Weights of a small transformer language model: width 384, RMSNorm before each block.
Each number is 500 + 50 x the weight over its row's rms, rounded and kept within 0 to 999. Layers, rows and columns count from 0. Numbers have three digits each. The size before them is the row's rms in percent of the matrix's.

# layer 11 MLP down (transposed), 1024x384, rms 0.0353, rows 886-919, columns 320-383
103:606536510519449521470424562569548470485466572489354517519511517454422488494557562440514556452525570570473510554580518465534494538489487447470560451466442558549425509514428484516511451533474491
095:497447491484529485447492443428528526575500410556437545520495590508491533520583534507496434523544595469563497605458556501408516634377565452472487465519593504553503487475507505395484547479526535
099:537523461535582483611586607502511563432535509469485499382521449490487548525531472493556541477587579521533492518530462388422565515591543401463601468537548463407439603493479577525324618482486511
099:560469510386543486459473455475486452458515476521547482541434544497525464482458475576532527530526477569534504569476463390494500577537480482430595538501423523461590450406485496508466472435499471
102:592541494508450510531570481532523575459478476463558553386482398482426567442486459490528492507499531459612542484473544503465509478494543487552498485555595510561578523536527445517454519443593533
100:512458463485543449566517482492510524479522608571559484528597402490559498532518469553487557472384476585503472436553568498436439508495566480523490505464506460487593451532537511535501462484487616
097:491477521508431550612507491524468422537464465497541489534515536516485551521509455511507471566505558411453523412510447440425526483500514442510485548561451493477458468500489528482539507450532487
102:513446381499404466573442458446550468521493566540513485496471517468568543445537500432536451517534512437496482492507482512432433520544515529539442494523523532455515534461451513514572483458477493
100:569529460540526526492514522441583503501535544481502541412305462460432471418559508420505534452422527375537512521524459552479504509476461518477547457471534475466533541474488544463549532589486529
095:480449470501532512431606465466607581468538638598534438505512430560494474490443503557543620500523489553512532577460563523591460481499517472402415475545540476464381528475551572439508588463521516
096:493512551494436526536483581479523516552522552526539526473491411456406489512513499502405437469502479386562439517373492611462438558530489470472537554456465526386437460523543491525515463458401460
100:531468511574473581536525469506517478455451521487407572504478527502541451382461503603449514504416524379489512528481502467498453448492414580536514497462463528509467487487568482540506531445503481
106:534474400513531446521464500581543556420533466482521498467433551532498521522455465423582527509475558489413514455456404589610484524537531527528458529467448488504442477512498536494460420513540453
101:519504446431524500458469439376606557527504556535440537471496549498512450485488474398547514490450510570475489461451432470558535495493525539490540474499505474542499397643537516591536511475584563
106:524607524550443609516490465486448514496532510474494544519587532536518477478425479467521546469507497491501544526592464483470528480523543491467523443476526558533474554528434559476529451571492513
100:533543431508579518503520435365434497515493485537520466402533433515510509580508542522573538523444422428502526489469579454433434492528500530502482448549401424514373513374529558517487523427614497
102:498527621586490472461540594550488509592508542416519609489413431508456565469465527584534410582536398448464508529533485547558548494438514420477509548507566573470512586535473597528535481518402532
099:459486544527544603558530484476501469503559423506534424544592524584522532455505471571448377498465436525574535441461534490469559420531405529509569449453507497528496575543436547400479500549511480
097:435463558479423482468625477353409572544471465520568493492519561492540435479526467471520542484503614397525454470443448487627587513471502521430519444457458538465514480505492462475538441527447472
099:547454557494442446391500429516552543445536470483496437561549462478560532489515536426479434588519529530550470425490539522542480476399493560596475449484521458432565490539561502473476459453474438
095:564466455498448492520487491484575586493563618505541445581464488511504440443552469538394447436471512414496512459499577515511538506537438435471537618497480544521452516488530582435502491513524492
097:432593469531524509492446581447481422527507554542460475410536537489498536506606476462545549519510519498453506545480559454421449619473490450558531447498568496484434521540547569568487587438484445
107:552495470517522567570500466435553543545558467509396510589580524508460558451473469592425511570431540518461439521518408433497527487495507400530605547519496547535501499482499470526525514481528518
097:487402556493515454522377451448528471533508479515503444576493500531543515407404493480485453533507596561541457520499560492648518469440404468520498510489510530523455487489566489532490576423588538
100:513470541527461543598518512478459565470522455476465528519482569472511538513513531495461514396491418397423397457498524455466580462530497550502510405534549515411510491636448468501520483598456397
103:565475525446517509453477399475527504514446534495515494447486442465562393511574526499521526436492574466508501517509442601455489544454458456553477504623484492479429502581516511645535500524546430
104:620470529439516479519493467546540463506477495593455550584580498497502464472479478445549475451478481517535537619486514495514406489591569449478506574506445464480522492498509542560416529510565539
105:569434520471453492493493438520587517523468495434428554515443564495581534436440499557585430504478532491612552568442657503567454437459575497476502497534500446483450515469473577480456496529568410
093:472450514521479461437575528556471502491588548443533550528482450478452585553480452547491430554499523494453500497490514533523489478460544534621432560466473578451517543469552452544566440501525523
099:543557519535595499488526447465503538483493589396553579535505482459543457512428474525449479487507488432415476593464462504569409568457496388521498475450523491521430425486453619412496527569480570
105:543496469440566427513495515444476457431451399509586416438569370430546436395459633482447440544493403534440505486533502554491542459468492538476464472580572559561548447508570518475484498560494555
100:520504520585544557531579526552481488567534504496549493470529413534519375482423484490437479442472491510460501477477584504429548500479455521384466541540486539489489439596504522492562468515543440
099:513505478579617484489460581500520566457496559547413490451586411520471517486475518510422515561474459495494508431516519430452528524583486461451516583593513482592460529568497566453513521488535484
099:470485491506579568475489447538507483443528458562496500530546496465531465512629468505413548545462575420493558502421455472462569524410498438546563432544568454609505515491485486508512553520512543
# layer 11 MLP gate, 1024x384, rms 0.0349, rows 887-919, columns 320-383
093:478528497435492541447499567382523560484516471539479485519520596494418500489542502486399487510499521374510471480600523560533472533466493519538543486573490548444444477394529492482422554456486481
101:419487447522570498509536532453479439494566431558446507453495490580582524513452409562423561507472518499558512556490512518549550488548523482410534519537433422468473522441493430390472569482542471
097:523469460426529544432578469461547477546505557551457468484413392462414568453539407513413565518476545487531515662547458573531444469503496527474529492448449492441545513413530515447550531507447514
096:492456472494457558515527525550532501452494519429415550493531456530510450581452468454460521573511420444551526532484514465567451408575452529494505459503532545590556457392503537546505481469407473
099:477493484550570533445439430427447472467585568454442482582571450532450472483516326473511469558505486438462524432545440546539502580549519533519441500553453551528592456515496544475530463493575620
105:549430490604551479523496494510504500528495505500501411535439472517462545507567454562469466470459547482448502484482479439427440476482439473509502452504563500484512504521490506487464428479516532
101:480463388480489479464410442471573568428482454475520522444440601528517516524466438489436513555548380458525456615549538521492479519506434515546462599547463515449415452563497464448419537539513510
104:519477408513544433479537468445477427476421537514489486549459479465520512514525493453589573560508550520497485610476479547461460469552524435581494477525545468516497552545389525518410441483605562
104:522495557472551504507534392483482506512472590550509495425571511517538560482544457566437488478470524498448516557476588411519549480439520409460404572475562526535590416523453493478489531454454517
095:518537530425519372540471488626512491473533480545565459444506519476489412548474504495538503473522531580558535512401466494511538539423571511433550554538509452490460487493470499528454510505575413
108:482543500437532466476491547518515614454502630506394462523544468402465490493518522572524529477529473586476499627514586541488512513500429532544470463546570508443481481500585469536471519466620604
106:507553512433488537515497423582457453504537518397523430480548536435484433482450455546520493397507476428390459487569553435567540532450445457513477374499461465529407583513513535482556407613536563
098:458438442485377519551539551485506499492506542427545557555472480460585469486451547438542440520575536483479484500423456542528461544550398457459463456442442522405510574503541476545462514564538561
102:489563505484426489489465436552483569547510501550502400419484581540427431503454467542488422442503547469415605464569461485466450490550546476487568466409464526489483501459522422544574466568488455
098:533418377474519541425474501465528507634481530460509526520488536542473517551482488477613495500490462365555530528452503496428524499514490487589514336440510506480459518520471503516495474528509441
102:469536426509429472523526426562576569591487593541548476456551478497485503513511480444495499494574536538509505526496489621443492473457574523483498499473511461479485593539520455515532488523439445
095:543499518457521476427447523419464554493523491510509586480457494605453492445523507597505580486488483523541494457579499482511449422516549526470494514470524494467428529540495556469524450521569536
097:445402508456466491474577609469488559567478516332533467485530490489523481540427499551506528491497551506502504455532479468546492499573656569556412467438484565576514445455479422424516566526513474
105:444505448570476469477523433479545393594532537470539598461456481541524409590448553499513567470442572512532538533490514530560418539479403497536488451587411616598577471479420534465543545448442451
099:541470459553363529528555484563424522537558559464485483438600438492552474421572520589491434497584542494525569454487479438491506633490526565607374561495536507520525422604476530543446531466467486
096:524560510556454515525544494489527486492381511511509474489523588466522395511325548509531603574478480552504522546545426514486465542471505468538481467516479470522520504510537475563485452417558453
109:530507441470562514524456551449513466516552451440521596551440483436431521473614473480512537436502456437498499440364585547577532516553462567380541447504485515569476475514514413406482560546551471
101:477485575492525476569567498448491430480608539370568408509522478486453447419529505517588513507483495462499500477521480457461514551525465532479468512539551440557532468481469522471548413490488542
105:451539435520439517498495451538422561425534479458550430569444453570385491606467527504429579523555527398523480500586548547465478475518451539551492447565484538563424521517547533483606463522394399
108:441488464486510529562487456471600516470485617499484461471521497461528511487466472447646435496453517508451475657506568391390469540445455490506497497420534516548509455418500468520536566542457582
102:501489442475504605557533621513521517481403499555516522516496479483607463481545553579535386491533540463520557472526579543576448538504453488426476437531545533529497507510600600449404531508548516
100:420547596564497440550452434526429566530430552481535507491638440482544537517517478593525541455512455462441493497472554502507461565394487484522449495440525403520492452544545451442556528530540580
096:420508518579555446379589488526511473518511517475479412468461492456476599501474483537441546464515497585504427487447492523587462510400539532544492509494466442593531594465486531466456460469523484
095:526508573498512442408510524461471420492570554457494574495494460566516434595547437524457461490446503504459396513450495482474495563494466507377401521404477548405476517525440497461472510457414406
104:542446564545503498453505561584602459507504501489516503444525495539474487497450550560429578408478562414444459454497450564531428433494518561493495466483449548603441438617542588458477496509441490
095:522494510484492544486489439591536503462589477531509464500512514535497496458485501515513576549478465355475532486531496534458532529508451560549609352469536464410578468503487523496448546457452415
104:636487529591546490474501498497491448518505552547481520488486531621472539424477514493538514559506496491563579433555426448504492516481472503479532501595472442498458498446515464503537562559448543
102:582418380540460463486568574477489557542507526523398483479501506521495421393541473569464579496438499466448547532458496538507515456476474502483572484497508522459555453532432518426499499468512605
# layer 11 MLP up, 1024x384, rms 0.0356, rows 887-919, columns 320-383
092:457496516465560502485419496471458500486496563547510511559476542457492519504512589539413493426565442461480462577475437515499454551476495447525517479479588377479436516447546453522441494569536603
100:533423444461530483530422512437554483418487525457411435437450451420482562505490599461423562544535564539531447451520532598512484577485515508511499515517510515482484534511565660498485515467455509
096:552492575480425448477509496586511491442501505477521472539493483482470539513524566507532466453475542477454377505503578506472464522501556458575489398530487425549402458601497397497502458401501469
100:423485550497484520538432488484488445505504483516522410524512476488412475505559444568439469569549509541533507450485443529531592536524515477583536492564561566514516480495475414451532527563499413
099:555486566441468610503538461519453478417509470434495458501401452510456488486514605512523500347520467439511542501413531461539554529477506487571446536515555553479493553546474451510514501504523542
106:389520483411442479422571558547421483399473481506494505557573561590536560561421566424502440433561518480486491529462511535513536521450540527560533486463437544447542516455462484501527586440491545
102:518491501549485548567484501551500491481522524480439447509469428427495576507426525567483489516587524449503586469442563546570437602462509496444518555582459496504486565410479438516467465493515515
106:491512509496523450528481480514521508478542606421481474488461377409554483580460484445517602499451427524589559478523511469572476503434538433592570484506501502527518577453555527506458397407448473
100:466511502523505545474513446496472502534542540493484554494486515455421457543557522636506464494488414484469480406422576489548512471531521552493483478400519442562485440475428530469434494540477471
097:506502520437507417500455429484445630486523481521430493546478451501566383554498483495545463532529482459494596513478482478482539536437489594499451461514497542386584515496475461525508428512552504
101:524462457454557512530529386470498462523645465520414506492556544507521493473523477392465501546454524471556538448479471441381518507525551420462411485558565402515482475447442553441545417477432607
105:526458518585541479539495544621457522461465441448534498463399533489458487479571454536518492552448464487488418389465442497520505462532495501518503515448453482552529583556542517506478512543456493
100:576477390449561474521558436499533546508510586463448522556507439473422458473430500580532436508465468473526528518493572515440507537477471477583574540477428533503515657482562486564498416498569421
099:544508490479468512491512463511474477511541401460493497480470513556598541538521442453460514451597482404473455536544546486499549457478430533496519519387603503588532526451520465485406464524526477
099:509495511406465563475553452419466596500512567548560513468508551536461480562551582528440423535523471475480561448539561533506442554503588620467468470524402397623434448527537508534561486473538572
104:464431487498542439502415434478520464509397518489502527545496476451509507459559585505453457519454479533529512553537538482479508580516476525426545475537486516505547416578554559488456414523527524
095:511485475505513461511519504519509442534566515569489456501438498485466470479616553375450503581498567485398520534516477471398498506534444549435456565546537483457477542465554439525459478488467486
095:434531389434464413515511572551561508490520519422525412519476503527434457500496453531508497512484575461470559495561513528508530357555501555457501468435536534559421407404496405440356522515528485
101:526504491484490506505504559543476572537584501512464426523431480572528539586558529501516517558566553475489519397492482443539553433465484485517486531534452442512470404602430459422524510574398411
097:564527588477554446554584495577584413502482491444461554395540503522457531505511530516554515429467578456386475465495504606551471513468520466492520530458558403547489532462498532496487566434471572
103:471510356531535613484522526506481511486499478492488429556507573542503459541406398554514493555448424475512427531526491538356514547593487516543499438594530489399458531504509479475489548530485532
103:484438548584453541518502543524545460564482553479545477638572524489551516430601545409522503533435564473547514562476455497523454459499515602528496486502442467578534527413524470502475447471499539
094:429503552513436422595486563521466455506495474551479463460565508506514489479535578500456607539503489459532479487494522525579511573596502485526423490546459547482598449586533518489466539340511510
102:485424541516579485568467446500626492483505444522517457469534500549511451478525476507454507419645511534539491576491594528468432589507445542535498516578618471563558557478536512552512420458515556
100:520548458513472473430584517521455482507522459582524472533547507455443460510555596534514493455572460517477459467546530662579478507592429512495511600549504453511507464442450529464553448431543514
108:497488546347487508499420502505566453577445532484476512596557493443383519537497443488447520527602515471531490504498440440484465492445537551515578549451471478484529567522466567585507553427489496
103:467470490456509446616548474531509512458524460526434489567486462448542506519519571425509511528530481496565473550518518539584447457542545483601598473533480481499469464479459477545353455420460484
094:451475484446495467523514507542491448498503529459540468396464434443477554560540435496605452573503556548433463580480459524478536458496439459454534508484472485453572555535465420532509497442533458
096:553506479455542443594534500555450563610511476503528488483545483522567490563455548545477505564583502545395456494497583526615423494507414537500471487525446515489477494431478501487453552486627516
107:409469532576464491517523477412550486453569477363411530421562478443390535417467465453519585537516399495427509489592424550488488427518537473518506465557497520476563465441473556445502475542552477
096:501484484450584484492488494542492381446500430493505518536509618471470434538553561547565462539511552502411511578441529490471512555469561588512619559513454460464537485508429636580534564441518481
101:561434493499430545510400468441528457611408479424420461504495606497470517524482459568526484454482570550607534453507541512483526552489531446540536423510472461566540483482485528530424557450484486
105:494501474590577451437480442493466444450574526497492490416542503525533559519502537517521484505429564492536551546452554462465508539577494509475519539489474438470555566443499582600537562502506374